python train.py --d_model=384 --d_mlp=1536 --activation="squared_relu" --rope_fraction=0.5 --bias="none" --tie_embeddings=false --init="normal" --lr=0.00523 --final_lr_fraction=0.0 --doc_mask=false
Each number is 128 + 24 x the weight over its row's rms, rounded and kept within 0 to 255. Layers, rows and columns count from 0. Numbers have three digits each. The size before them is the row's rms in percent of the matrix's.

# k: layer 3 attention key, 384x384, rms 0.0525, rows 295-363, columns 288-383
# q: layer 3 attention query, 384x384, rms 0.0518, rows 296-364, columns 288-383
k295 092:140145130119155144135132096098117084128166169138122123089118135113151121153118090094067127130147175152105129151125116162159142121120139157140125110112123144110123137143110155135128136119183107109132145079169135090090110118089143118104135096154183158175116114076122143111134158146137149144
q296 097:110133112154108160140117111130141106122117131155171100133129141119138145122152133174138139103109118127106132103120119153112163133096133072135159154151139106113183159188168103153120076091138086119132145140102139117141140171110163139177100146134086131115104142117115103089117139133097165100
k296 095:117151124098101148169126112177163106150130115173113136159123157133130139103137116126126143156127155108157158112164093128075159167123111124101124111142114157129129094117141141111157116135118125101097102152110118136117145119160171120159098148146143137119082114125155102087100083108107130123
q297 102:129129092100107145134096153130130098129145099190130177129141157148102137136135115151103123145137133140151117120139144122139149129114134112133097144174117143117124124171116122136117186117148129160147142143130109081085141133115117108103121104132100131135114143121118097108121178151112138149
k297 112:124086140151102119155109099148122093168158218133111111139153159105157070110106150111166096142122147123118137128174153113165144089091161158105102137128094108162086112130142124134139148151154119124130114114126122170097168132113138147140172120086131153150136139150134118140161086146121127118
q298 095:102160153080156104110122105127122124156135113130139130161161086183125146138132127171086138136123126133131101144119110129106139090170125137138102110097171167139128172116118087116113163136168121177107127163129140111143145107151126112106157111135109162102119125106118100135138175114123125161
k298 104:146149166140133104142106140097158177093133128135163171163086114125077131113131108149114144122140133178100138147119121130104124152117149113118109122137142118146110085104164143146160148110117127090149092131148117145143135155118109131125123124141136075107160200116116166098119172092149108075
q299 098:117118102128176120145106148142167120129133159132078174156127122120130149107146116084126123133094129143136116172095108122114155132138165137134100087129121108115124129112084102122149127109143121122138169088126170130168093143104170136164100139147154105106157172121158146140071115117117157115
k299 098:160149097113115175080120140131138119148109164133108092099138131060133147163128163138110102121156172160101134122148131134119143158114123161122132118141165104130134090097126114099105164124144159146132151124146113131102175123118133124088148099115119163146144134126150134144138148086142131103
q300 096:148104084174111161164108132134117155098107054090084144121121120106110138104123161133109126102123106150154104160117153116111105135160114122125114161141165131119143157130144148109135123140093117109137100142158107176154146149117139128159110127154179114138104136151125132125128142091119155146
k300 103:136160151152131084127158133163095091106069130133129116137122144138153136144148134136116148124137114134089131124126120104123144110156139149109109095141149138117132115103107131123119114110128128108138129118146120111132130102152146094074107152101089091146180128112132177069124123129104110052
q301 097:136113140102125145121144103154113111109121116063136141126132132108139161128154137129124163115143143139140168160131090106108086132078116124130123143139141137111155132084128093112096142138118127097149125120118064101149108081132153150119099119155179129124112161111191142159112117144115091068
k301 102:125163122119123119113112112107111121099155172138116153138102156113111135108158111087129123115078135114126115141155160116155118178133116137136118128091051131123116145115146193070162132154150139150127154121111107120123083133129139144145152118170125137129102112093135100158061168134154109137
q302 103:182082106141131189162144134138184106131118135125165153145118117102125097136084120130117121133140147180123152130114116065145130112150128124127081160129142154169165154157143098137128143125114109096092080150078138140095112149142135128112111162129124088127136131151130108096132113096124116157
k302 099:124141130133121087111096148156135141143126137128128156139122157157088135123121152143098149090144106141151100114148144165115144133167140135109121132173137125137164102137096146092136123110121121148099130080138146104132121142127145138151162117117167133107123137084150151146115150147130135144
q303 098:134151163101133109118152132146132093161141095094102167085082121104149121136144142141127121107138120134120164157133151049133144084140119138173144150107116113183145167157129166126121154169131094146128131152154167163159107088114089109134122114102108103155139117116120118141123167138129100142
k303 098:144116100135146100130116133125091109170180114119099160114103165135126121164134135118127116116115108135139130144105143126115148147114153095113138132099125165104140113102135110091128070112155125117155116139106153146084157120131120148125132113083152133107167130139149142149134105120131098126
q304 102:090088138107156149138114157076144102129142084157177123155109122145147136166158116120115114093085202095114126167141118166147122190155102070163126156164132121131110146160144116120143099108146153137162142118133139141055126138149116110165122152083136119163134120082157103154082109174114127129
k304 100:102113119117126108184123166114115145106111124089114134110103060084164135113182196149163123144144096142123124102132115133148112130130145126125151089178115158137133135127120114111142127131119147078075136146119122156122145114127151140143135075144124138141123119166107151096130125145125148114
q305 100:148136118128122120175138122129145162142110125129145100103174109148122074112098125135153111127117161079159130150143134144140146115090139161125127114103079113139140103127136110110128129117141143094137119149132153154125083113156082152102145168099123136173109133102115149125121115116131102131
k305 097:141124156138120097091105108079117102099163140112080122141169109118145127147131106165131138108138113142150154110139088113122146123155100180091135130138149140090123182101135109159153161132158120175154146133112114145108122136119106104152117147112121149072133107154176095147166137103147121121
q306 100:128122126110158127123160148120138136091127182141146102128142128125135138101145161167161128114156132106100087117076097146103149095108132110137078137103144134124101076145152145157134133145185086096173127128127140125137097135134119141112190114166149119121111090112117155060100157106131146132
k306 097:152105100092110126124104101159136120150156129163144114128111145108153118114142179177125155129133104124102147117149100065144126138068158137116078160078131154125119146096123135143095129139133117127138092158117088171118185095114131122099138137177157124125091112076108124118113160096137120152
q307 096:108108114106153159195096116165162182096125133160144143125126105156142118118147144148165134162098100111100159067150090099153158139133130110108106140115148166126135098132111133109152098172161125101100108154140079140107114142142120142110108132124152155111090132096118093119108073121117169139
k307 099:118117135182146136096140181128116109128148085158124123140130113140150122161115103088101096126132139123163108096116111168108125102121089181107128112149113144122098090151127079087126110104138085163129102129111122106111165110099136145133141114099134124108137126123123138138142132136084150129
q308 101:174146099096152124133104127122125132073143080111122136108146147127150144149114149130128157130089124160114142093122102119119123137108120121098161115137133096131148090134186128165134123143171109129157113131096146132112126117117122165104132137126134133115158134124089100188148126089132119141
k308 105:143096147101142115147150086158129147167133145131151106145151083169116162107141105114160128117137125142142152126179156142139128145144098112127189095071119157112146152096122117118104114084127120134148088096179079116139170137142140135136130127159110136101104145162158153109141161131104107148
q309 095:117149105140138151121094138125157097161120121096139119146159141144121134146120171148127102153106132137092112124130049041136164130107099146119128126122132126140175173138071156116118136131115144105115146151151123157158139147137102117155119149146092174131120145158173150149111112129119156115
k309 095:126077088120146143104109108154119143110105109129131098170132130102124094139148140078139142092131141134156117150126127155138127141117157088105123090170100124126132111137106138123081109162089125182128149145099080120121138117123139151113128141131178115125117106146109171103136099121134064184
q310 102:084143128101158122079082146127155123137114119128137143108109124127174111148127085104143089105143117169168143150106119113120116082119088123107148106136142111101146134122125095133102127132150118155148133125138116069107130108106134117175089119129072126125141136119148108087145162147127101176
k310 098:108111133157090117142117109103103098116181118074148098152127139146124097100081114144118109136106147138157122121134162112091138123131119160127089099103146127155154144099121167134143068123101156103093135162098131156127155109173096147121079113082127117150091141196113121147120064144119123140
q311 097:123145125151089124118085127116105134126076168142062120143142111133129070107133177124111152139124115120141122104146174100086151133157161106103101107111144133111115129122049123101097160097144141141139112066136139124112125112137128139142118105177147121140125132142135126154121122112116089132
k311 099:139140102113134122098117143121144173121134160095099146150119146160125098135118168178109110138159126137108139131153121116135154147104141128149150139110136157095113154111137111130107108089112141162142124131156157163114140170104164126158136086095130152157131158110105126127132128142150106090
q312 103:099135149140106137136114178094132154134117119127113151147137097131172124108116065103148144101109129118125140075175145115145141077122117078163114133144118129140095115104120100118118151093089087137116150146121129111104125132156130137119148108113100139152134118171123083143130129124124148161
k312 101:126112121135084122169174124118104130131121115118119151104113129124149109127116144131156155147157154094158172133151124147111101139114131133129136091071147097082124084146122146165094126156111104110140100125151089131129100112074169155140102101134123120101136131098137146164158156110130135111
q313 099:119129108115138126118159147104139120170118095176159123084150126163143147154117122102123167115135153157131134146155127141104093111106120108169085115102126135119167128104160154133156124143161161123125159105119133123124163097145091104102119154134089173114095102097134158146211143139088093114
k313 101:091117132109119124118172127068096135115116132121146180144150103151140124087129137105129089138106120115086123117175149145113108139124130162207102097112125158130075111154141076113119172132123141123125108131096152138136132136087150147101169147103168132130117145115165093118094159072119156154
q314 103:138151143147100152140108129115114103110129140145143125144107129128124154118159087155139112118145116121120126100102137145138153149125130129117086147102122104117115075108040138144104142168118151158139115149122130125139168149139108134113106129123140089173133118169144138150125134109134119156
k314 101:142105144110078122105092195132118148100099134135130055114110123144122165112104125139125130101108147122110132149111086141168080131127158108101161136120089119151127173131162130150142127134122094111114136125161125110099134083132154128129130133154098106175107194102131104147101113192140136115
q315 097:121116119191134174160161106156142128148126138149137155144118165136113118203125094156136122125138130164118117105138108109093130102130142113122105136133096151138093123095097136129117120137107095140126102127107155121086129119142162123103143170137092118096151118161136122117126135130162118118
k315 097:122108127117135111130111106127123115094109173112146101142110129143114126117117101119143143147143150148116128139072121176125150188129108101132113157098126122164149129133135123116096142084158149146100130068138111118147128130060125133111109154122150108182128100133130167151153114124139108142
q316 100:085118159116125133136116106129121139113138126120111157116119165121136137133131090107114151121122095121117162134143108149159166101150165159076173167137124164133155153160084102133143086146192120122137132091176139115132130130124127116103161149131210139113128142106112155082146140116139077128
k316 099:134177138182121144161087141142132189193115147150156120128100087142070134107129136080112150128112111142153096124115110087135113132138186141129133137099114133094150148114153151138083172168149101129133157174134150106138145151172111153119143076133130164130096138160089137135102119111153120111
q317 103:110135102163176129093121128143072130153108153130100148103129146121171142133110113113120122121178100150161127111124187160136108106127118108111098122141136122142128108123120110154153117130150076116156148135129151123116157082099156095125122093139167127176107143115135118130127135129160101122
k317 104:183144124079100152133134152132109130088141151122095118121102094132113133128163106132121123139110160125092147176119144107143177112159113150080153146106135105085177162131108133135107132160082137112138129129113118132163144137114107144134134169138095118145155128160131149115117093183067141104
q318 109:101097139090126171155149132147133129132141112137161096141114128136136116073119109149137129111101129112138126124123137148116101163166074129153160106102118108132108133138135097110154123161139131130130123087144087094184108139140127166135139135136090091158140145127126093140114155106096103129
k318 109:117144086163074112133101139114111092116088128117162156131152122159101133154142086131152113164172112116143111085143107136115124120103131151128085141165098109108110098099156099108158116111144129100143130119169160110131172117117120160135082128118128161148115151174144138141138106163105129180
q319 105:132125110088100118118122140116171145146128118115141156146093112129104131093109124097126111144142123183110158157145138096143143074172125127172158124133144102142147089149115150127128118129134165128112100104126115100133075147121135129137124159124174145116139168144172094119120122143115096133
k319 105:148096126160150087139126161100059134123085178112123137124092123137139144130113111111108114093094113127111152135125129133122160134088106137145167161171149172142150126147140119099101155113152091153138120137139138114137162175107126163192129127127135151140140118090117162084096083175144148124
q320 105:097094112182099123134115098108105149128121128131130122149088125149138129133100173101175126105119141122107148181172134130136134122121133130141133165147128120176114172113126149126111116122121108168159146137099146122106135178153150153121123142103154141108155093150098119135131125129158142149
k320 103:087168136118148133165111078180159115138115133095125118090121152118139107139181158131084149153121132125102115130131151179089108147121092132099124125112136065115136131130116089126143118150119090127086093131133175109132166111159134099149147103120086122165107129119142128162102194142146132097
q321 102:091074129098139135170122113180132154117131080126127146108139111086098090109134101134113164135091143117090133105104090142149147105116146162142098132147122119135110116127115138112165103102139089152107156083145108161128108134144109129172132110118112126114085136114109164127106136125164092153
k321 102:127142115158158109121167161151140120108149179116129137118141137130115155175139139135168128136068132134148138122130156067159127155148108139124118124088126128161068151125159154091147089077104129165118125129180131129094123142118113131166159135128146145114112134110166125116130165172148101116
q322 099:128094142161118117140102121139078112134092117145112159136151091139093117112097121133116117092124135129109152152149113149097132147102122148135128167119156126097116156128143146133154161108146147134122099101112111115145074124164143145116106092125163126157162090127133129095126162125119141115
k322 099:136138125101075155135136131151146108145166128156116114103120144167124106134159162124138125103157096126167100115149166144150131140121150147140124146102144090135115113093116137105164111149082152122105116150132147102124113153160161157084146141147130113100124106111126129117105127151100116139
q323 104:132121157116143090123135124120153109117107137083153142102145131084122169135153103130112153112125139183130147116141145102125142106148121103137129120135142155121129102163120111098206089142135135126164128084130163153154147090107134159166126109150101096172131160151118156128080083125108115123
k323 100:157140154094150120112105155054183078148161112182103155131127137105111089134122103114150165138200094078164175161140100147136139157136161156097126157121118089076122141161147119139155152127158124125161130132111123110110112135143154106134111116124122145128089098139152128128148149117125122102
q324 099:093139148177165140143136119116135127126102120118106198113078113114110124137144116112154102098125119096137158183114141125152135172104150100123161149176129127166148147140185103151091110099140132129144126111116146127109124147076116113139119158111100129105157153109137181136120074112095085140
k324 097:141143103108124107145118098154121129191166128126142154092105131117118150143120106122141159130121171148157132118151126148154120122141083135086147139097169194177123158147111135089136182122104105105118142108137176110125169103091095139077131129119136160093123136112100108149089151180123102122
q325 103:142131127131105132121070128140117152133108147117139092132118104119146114129133144122088140163137137122158150139090109130086147169187153146068096110184150059115079133130131124109131147132141101068161159128128118116145140121175103112120136107159102124130158138130097114126168115134141169128
k325 100:137139141133105123112106155172122119131115101109108157097112129153091124089135089123121105140159100155115098137195146113150103117096133147113129173150118143147197128093124165080093121126134116185106093087102114148074096115149164107126160145095146153129132149117136146178126130142154167158
q326 102:129158122146109087086136146129161119165125142093106118161132153170138082145108138139118157116118138089119112111150128141135170142130102157094108122079147115071141116100141148165129130155140125133159132117118127122114115123152115077136124117117105108101133112155103117112130120099137102127
k326 098:072128122149142157171144107061100148084124116099138116120149129053154149133098110153113107120093147140132157149094170106120109087110093136121119114121103138124152148122100144074117116106128156140108149142138110149131089117147089129113128139147150150143119141113114146091133121158130150163
q327 102:097123098106174149096124175128125157103131145094188127166132139142138124153119142169130168105158123091156100141174115132137127179157171124140152090102108107126129080124095133151131091140116101123168116134130091114142136132134115108151127135105156122111141123161136129124144134120058118133
k327 104:132149133143110099168127156087189151134125146124127117089138128109139118135104097068078114136118150148138141141145160151136102152141102128138146086138126106122129137121131134123188119132172122131126120097167125143138131097116106091155123148124195081080125151135144113124154093136171109104
q328 100:169151085104152081113099103122081134112081162080123098162151130142141138112105153136126160164111103073139102110090133111115104153113152173157150117185137161127153121117128120149099074105129134125103123119142108126105136151124175085113104156109157095138090151130114109094116136114142136125
k328 103:120150106122091105153133145098126158161115126150127110108132181152133142104154112141113128112159114146136119132134130153109105098144156166098127163132070109126100116147115101106125126136143175128102097128151129079136150122117148162130176118146135087125102145117076139119122145124114111099
q329 103:149141142134089109148122083128141166102102107185124096102105116141090176113140185110146147090115134126153122119120123127146128130154128145124125142105103120121135148153109092134150112090137132116162107114127111151109093154123154139132154167099123092108143153120119087113126168078134140104
k329 103:132113145127085098127173124134143116115130146143112153148164096122122074146111078128083106146125090109114107172116132098149136144158136123113179122160155137112131063155177098099146123127106106133138147103119160116131146101156152111173177139135125088165104127109101126119149118128180112134
q330 106:125100115125142085105098167119128119133111160141156138146126127076145142102100085136139136140162168163113104126130123119149120146063158153067117109132127136127121110137109096198139144125160147132137145137065139092119134124133132115141127126178125125102132100136146173154089075107164133110
k330 103:119132139119145113155092152156160161123115141118097110136156123126129132112158126131122109099110104099127107173119176084132116114114062103130134098133107095158117117139129130103094143131117172117127167144108085172154106187110128107130132126117115153131123124116151110123136101144104147138
q331 101:103107070131113128105149126105148127085124127141112124146115104150173150139105118129110154150112200131113103144118114098086144131164065173110146159106092116140141109160113118157177083113140138144152120113144166117101115122126118151099127115128127118129120128116123174078112114156142106087
k331 102:137112123125114117165152153133115136128108153149150136117127138098113169120122119087136141084141087108120151114146151169143150124128102145132112133140123142144158128100095120146080206128138157109175116138100136149145166143134102123136129117137086170142150122126138140148119116114142141076
q332 106:135082114129142075136090154103107128144099082115108100151130152129117112114165117065112168118088143161138126138139115135125143169144130112128112142118138092103116131138195134133186133168156129088157107128162109141154153150115136115091150119125108075140126112130133143128121176132114054130
k332 106:109120138126138115142147102112112114138129131136120181102112122069122143140124130066137118137137135176130158133149105078121107136153113170146146125115127138162154081105110089126136138138121091101113137108139089167128107130163163137102103181128139136145079134134105132144124155143141167131
q333 104:144117131124123117170096092137112168142181107165124078098102125150099144107144116142128149097153150168101163142098118161100120102136144131126158075091121152116072149144132129138136082159129108141113157137084162119102127113121140154134078137101113113109118107120149140105128118141117136118
k333 102:102116095090110139148097144104138150113135105128119109127161118137136122136117178120136130140089128119153137077142080104146185171132100088121130154140108114136142166102121159120094115152151094115109119177133118086157147141116154068090120145129134118104206129099123113128158116082127145100
q334 101:117124105115121087160147153164122140135083076116100110143097133093134117136155170194104089134141111106127118139098129121132140123096157154117194120121120158114146106105137116173144150146140099140121161121099118127137125170136166134132126100113118115138154114146144082163146145165086159154
k334 096:126125140116130142105108129104166110095141115079138085104119131151133162150148068099107101122130129154145105142101115113140096120173145099164131093151138124139115125088102126120122117084109120123135130108131130164135167087179105112134110129190132110093160125106129144097100150094173177137
q335 103:118151118135126169084104118109139166129134095143090100153147126179095104138147112070130110083161108158137159158122142125087156157162120107149118126122139142092128121155139134156119124143093147170118108078122137128096099107100084149127153085182175137125162109125118128135131170116111157123
k335 103:140122154144143137121102138169136104111109126094135118120129153108168150143132141164117112180115142178106164127183139144128120190123106146158123133125136112109128130083115129125122157164172098090130107134069123135175152170115115116130155114103146106163134146149085132116148153162101160163
q336 097:118147123131101155083130112165104112128097082124113111108143072181151146100161063161134104150170148171105159142067143091125081079140120162136149138130142115144141143155121124131197125078102158138145123114145134161125098120126142128121135127140110081113161118136128049151094122165111120150
k336 100:144101134140120108153136124096147106158176160104124083126153115073122172142131107118128135110125113124171124142193164133134155176119107140121078122114125150128118093162092131088128106119103099118109142173123126123124138117094130082149141107131145152141107111136116184101133138131095166162
q337 104:084106138134127105121138145101115130099172151147084084127138125115111088077123140138117106149147127103157128114134148126104123132135132116171133070106147142114126118153129127137098116120135124167147129115112150179148121119105136143128136131134150098118098137098118131163147096138157048142
k337 100:114149106140106110141153127140170097114120133131092118108187151085169134178138133097122180130120148128120116137125130137140127129101131159114161144129152132147105117132117131083121112099128146147105124137149134142115104103118120122104141119137100127115128123129113130061111120165120157143
q338 103:142093124108117120122113096135103151144115131150085120122164136143137113187109092133126108150184137175133179111112118145087085129127142102148145137142102110127130098096110092092095148145142140205139165126120157139096130162153161138121132156120124128158104140115114156098150112185108144131
k338 104:201152134105125134110124133107078125152133111152167139119098131125127108110120141141172101144132119125187094126155129103141123162142104144118132124103115134158164159104152136172109131114113132162139150162166142125153138118120093157098147100128114147149119158114130085154109078155115125101
q339 096:135093161120151114109121114102142124149090161137110164100094120132116166156150143102134083100123143142076149161109160182115152147121179126127160131107098142136108098114141099139135160137147116132108124128163112162112145097135154134157131127114215146121106124115133123132119096080142139106
k339 096:140116108132093113117090146109118103159173149134076144123119143101125153105113141135157154141104128147155105167117119172145143168148107117142159167155126105107104120112133167129108143101078176125100148104125058106111136133113108140092145120167098168155160102158131092108132169124094134127
q340 098:083124135142129164143163130078104158113110106115137156132138176138143126105163136163094079162116149117161160125120135119132134125121099147130163095140134135095132098135127163116162116124113121107157128154101119096115090142132120140128170104113142115145117131154159136166183109141077122146
k340 101:154117114110113174155144135150092110120101090134106127116148127137155114094103097086152109118169102153120115102102104147138099117134126144146091121130136119170116141114108137140110140154115145153120154087100089153147122156131122104141065129137120157157131097120124128106097135142151118149
q341 104:132079146129103112134070122140147112162101127139156118123149148175141122145112160097176120159150101073112113137090117097123159095136128148107136148133138109151120121117121120097170072153115123137149172107103136124124172074093098124120146159085123146139052146139127136147152162172127149160
k341 102:105127072154151113128115135128197134135148113142121107113141105133145134137137067119146165092114157130091138092137113136082112140138140113120103130119137115115123090100120161137116149159153109136149105110120134106086140175168100149128126109132135152094126157141076150118111123092114127121
q342 101:093139101069120093124106136147170130090146161111148148119115121140140159111106120115120099101125097153131118116151164107144137053153176158071083153107117129140119128133098125097142095125137100167086122146117116113127138112118116112119105135128096132129147132135124147129121130125117155103
k342 099:101139104136107162164152148117119111133184134128167147124127142165092084136139110103133140119136152110108158168133143134121132142093127130108124118134129101096151146175129105087133169147118079152153111097163113159101090090177169157134126075129148129110143152150171117138119135145117120142
q343 104:133121149119118143148126134133189120161145170095168111083157128141180106116105089115103117098107109146075120101109144154124148099120133160139089133106150105085143131118133124120160154110156150137108114118170135155108102145103146116139142121133134127119153138121141130130076130161140121160
k343 103:130107124134218117156165098129120134118112116158142172115085122123121145107168140106100134138117116105093168129106110105105106119152127092097158138133078115126143128118145114126144155164149142107133148203112100123113139157121124127131107111113145126165162119100148134134079168103107139116
q344 102:103149132088152137123101104125118127136126153091122123087171134116134121141161157090104118144117156123137135104125091138080127115121167147113118114126156155100147141117141123122103154161119150150130103127131115116131112120114149097122158150084108120140126147119142124119054099134123163141
k344 100:095127098139144133123131125097111100172161148114087095146139131117124124130149131140144127136134094110144137096133143134175165184091128152134110108157154112117138167135103146084168121122149132145162128109115170094094159142155127139132120137143119094160151106148106099148129124138152086110
q345 098:112105117106139119170180156088120141143103139145108119128113136086133160118161123117119117147126121100113123139100167124100141146119129167118136070140135137157119152151098107112087142158113166086111085146134179097132144135153137122031121141145134131166163104125111076138135123150137074138
k345 096:174109097129138115141143156120125151127101121166164138148127139124075146146102100100106120145149118162194134148128117113129168160168135137149091112089119117115136122104131129139121153144142112111102130172124116149136103137116126105132175138130142101143130138117140158104095130139143130129
q346 101:135147123118117148105120141153104158153105091141152182119110097124066108172110116177119098131132135134124094142138116152127151147177089091125136124134118082081140168142145112110123138128121105149121129165122135136124135137116136153083127082084113142109132143123132134134127094117146124139
k346 104:084104114117084118147150159131098125139150118086138085132066130095165080107108082186125136101148090109138147115122152153121112102110133154115165103104094098186150149104126113133122110127093101110178122115151163133137156122139109125140147116127138114143134094094108183136110101183095160163
q347 096:138117065116125147079110150115141109133135152155109124145113122128109124186162099109139138106138064141103149122116102126143064103144116095133147099132097132117122141103124159110181119145126109160103096154111157108128130134143085132123148137106162186170075155146157154134163131142139102155
k347 097:152142136127150110162134170121148130116119134140176110123101117060161139129111155136154108118103128133111127115088160136144155181103146152133131129114101125095109108160123128128146121147174121131135120162161132112149138168106137104158171128156092114124180131144112120073104127155107105196
q348 106:118153114114125162150142127111132119121143079144097098137166148130119111156101117101141160110112133149147110143148130123108098138117084154143128127131114177075111168148137117074135124187107127128157154157115111126147119179143133180147124118160116123174160180093121142133135170154129100126
k348 104:108147148103108123135153106185118111127120113101088125113099116160123100139105070109165088147122118109135116137117136129118181116134124154127132116135117138159134183110139117140132089158106130112101088120116160156101154154116128083112068108101120147116124120106083122159148128131108184157
q349 100:128123089110174156118167110096105147106132169148126144125158114097138121132146130110131123109113107123138131141128113139175112112116150178168139123147105161133091135156123113104136101099135096174163135128109121175119086115094122168094124120159125108136136112125148146159109127122108120124
k349 101:139161095146108122134117147168150129085107110175128148126094146133184186106122127131147136097132078150145090131107054124114144107125123135093151110122191101167106166162129132145112139135109133145160112108087154111133117144135123119131143089162130105137177094101111135098148158137104120152
q350 097:146119124171146149095111106113159142122143142117090116126158136121194135132141128114125089125120135146107142129136102108120114118129133118119111099109103115164127086182093117128155134146095144127093138096103124137127086091147114175146132184102126109126146101136113128128075148135096128129
k350 100:130164097097150150112079157144126082146138158150107082106136123113075149130116118139129128124188095156124103071108135158128121111121132132107164134157122145114127138096100154118152157187139151149128159127121174177119136161123125091148165083095135127105120143091163125082164123151111139158
q351 100:103180088125140096126149093120140166136103187081142104097133147141131148148094105132144093114122125134129155098077111103144153126147131108155139121152106103126076139128149147094117118145129141126126129136174115148115129097144090156105111098121124114079137139145136108139117123097128146108
k351 098:142120149145120126124133137108131120113136109125112107085125132087114164120130145102126113136153150124108091113130134106134066120121135144113110091129137111146156145129127061105115112113115128165145144131104107113141149131141173154148094145146146104157096142156126115127136161145092182130
q352 103:119151138072129101098082107168117149131141129090135103097105080108152165145159115137152132081150097101150109123172111122174118083148134072124123193109094131125134133085138128104188107117093118137106126104129128134101137136108129138152146135179096123129138115145111123163159165103088094124
k352 105:125135151132153118120129124103157121113132188111152112101193172111133134174132076140099141144134133144156062091110125142100115152101119133129157092111106129087113120134135128114093134183144106110125109163146122118136130101109168127131138130098135166163111164130133099104144142139110085148
q353 105:108151121147135110145106103157134084106173092098139119139125129135131149147141136158137065158117108192119114121153128116110157145120133155141147128100110104114139123132154130134135093144118110146163187133140107130074116144168124148148116117123117139166143154139095099182106081144129165100
k353 106:115117091112147139162116133139118134122119125144152082136148113141120108122157138100106122132122151141154132170125133135161121152097097103118135081191133153137111123184176155116132143129134119106115128121144096091161119146130103132106102134093133161116132072172136128110102130114128128122
q354 106:123111160070159129128103149119144155179111122088100132115143130137149138133148152161134108101119121127133131107157160125125175111170138110089124123144125096117108186165143122152131100081164147165135093122077143155122091140105108124151126161109101123105116171181125143114149104139118163111
k354 105:124170081138140127150097149122110117133148151118102141117140162127163105111110106126142127128122117134177146140122122115116097161119086140147141152169146203115167091110128169131144126106086107126144169122109076105118159102157162154092151143159090098133122183122118133119149092111171123120
q355 103:166153034143158153152158135130139080126149097060103095115109183129096137136112116161131182123149130131131151119159179126182149116084149150096105147143120154119091088134122114116175090076149169156127117129141103139120116101144122162147137124081104107072084122089118133127126134121143101154
k355 101:164062106105148125146124127073113164123116138146197160112165122154140138168105143043111119134099116155132131074103137128125116120138113155116107132113120116120135125100113136121113128130097140142133162126167152157151116099128136096116161172116126123143136099095145124132123132123101113119
q356 105:121136172135118112142149137096145121114113113114132110155196144145100129113142077128142133104113130120151085151179129154126137124124135129153102099134134112129087082089108126132140141074136100195126162128165145153126157146152112121170127126129109125142088160162146128110131129149150096155
k356 101:159165085137154119149152135131120159145156109146139152133092145132146089131096135136109133126124115131136194129121161108122108149124101138141130139075140086090122146127167121108121120118119117093152108111169099113151131097115139122104110110146127151155110107117113145171103143132123136107
q357 099:149108130154113150113167188149109148138135072092134119115070113122130148143117107142171106142141138143136093160147161145143124127120170140128136113188142132074147099120110132084115138141115137144096147096138172132145113106123156156159135092150159156125130150133128099106135163181145101131
k357 100:154127132108146120111170156100123137102148156098137099106115104129103099146139135117110141142099158159181114063104135123120135102132105169148117108106138164124119079117132084149144130132139143137130149149118112119099122130154093093097099176110115164085148124146116121111175133124135091130
q358 100:116112101155139099140097131160129120135114104139103095120150130104114126124117114155110165160140166141130147109140138146169118116152165054134114121179146120198160116089078091118157137104109120108080095132167101087162103129109169128125157103087193108142079130150088097139157121105114157125
k358 102:146117150140156150101107091113127145096131132112135158122126132104112125176154154122107157148120100099124143123121111144091126158146109175151159098081128159086112171131128118133090084110135123136129154121145108153146094136126143136138112144164157133137123142101136149168106125099111142106
q359 101:175145133083139125095112124123113114172132103155115142127102158166082164119134124161115109139141106127152070115129137140146119122133124102126138169099144094145157099177086190152107142134126141122098161123113122166183113163101092156091100159116146126116129093086128065119091178137127126156
k359 096:119141150110106101156126140152095157094135164131208166132119115106106095100118132110113133095130117149155073091113138123106185106141143130152144145101102120133130139116146107126137153106108129123107124125106170160062116076159133137131135126120103136114141120108116129175151132149071105128
q360 100:115145110108145144180131104130125164127140125149107099127177118088119178175131119126118148147190113146158140166172102104113126140080087161110144161139154113126099182170151132122153142111109109096091153145137121138119128117110119156126148127111142170129166126173150090113159105127109146120
k360 099:155152116156106141142074102111180103132107114106127119160135126171138101093180179147077156082126138131156077109109107135135114140127126105161089131152146138121146123126098122134091112095184130185126171130122135101144120131118122147118149109149125106102128128068082119122131115149139159108
q361 099:100117100139195139086112105113104130138114103126115148140105163136135115151088107131156080137112121092126134136124089100094164116181142139145101115081105127118136127151108087120111125098114156110108138080161123114139093103106145111161101130133126110121149199104150105128103133109145125131
k361 099:128114124153107127158155135146119125111110171100117120124138122119069115120145135117091157138166145116140127139116160138132134088152154108118146112166116142132127086133119125165137119115102106110216116116096148114140110133114131149134160114166146140124176118107106148120164125144115119163
q362 100:146142120120124145168176117119120119140134162153160166150107106164132152176160172142094099136200102115180138118091126140143136109161128103161111143139123136086115134095146114104106150186093154127138104099082120127155097137125184110135114144149130097083111120149099158145094095133103089130
k362 101:112109141109092127090111117160106100148110128146121155168086111122176127092102076100193121125126109159098158129144132121113124159094086174103148087106193097152102111143141141112099128107157138151088139144130111117122140156130150118095135153123114121124161170124112120129131142112133086139
q363 099:104146138143155111148108132137069154156121145126133134140140083150098188112123152151131131127099098124165130158110137117119142134121129142156112166138124153117123123084089147131081126099185130133097146092143098141138133123125151130101169134132128114140106143138167084105102130134173149115
k363 099:127112122134113116106120157121143123128107117121123133095152184150118122172115157107105081096108112144126077158126122095105101150111141093151176146132150161141122108159107140144149135172136098111132078111132135120146117102089104153141139157131128147088129110119119179187101110168132094092
q364 098:143127103125139153128126144090085149146109140103117164190120128110135124147119157136153100144143164136160076140112130140111149137146115158109085135131111149117142113138153131130098154106104177123091140144114147148140137125130108089110098109094101135134117149139131087173161133122094140098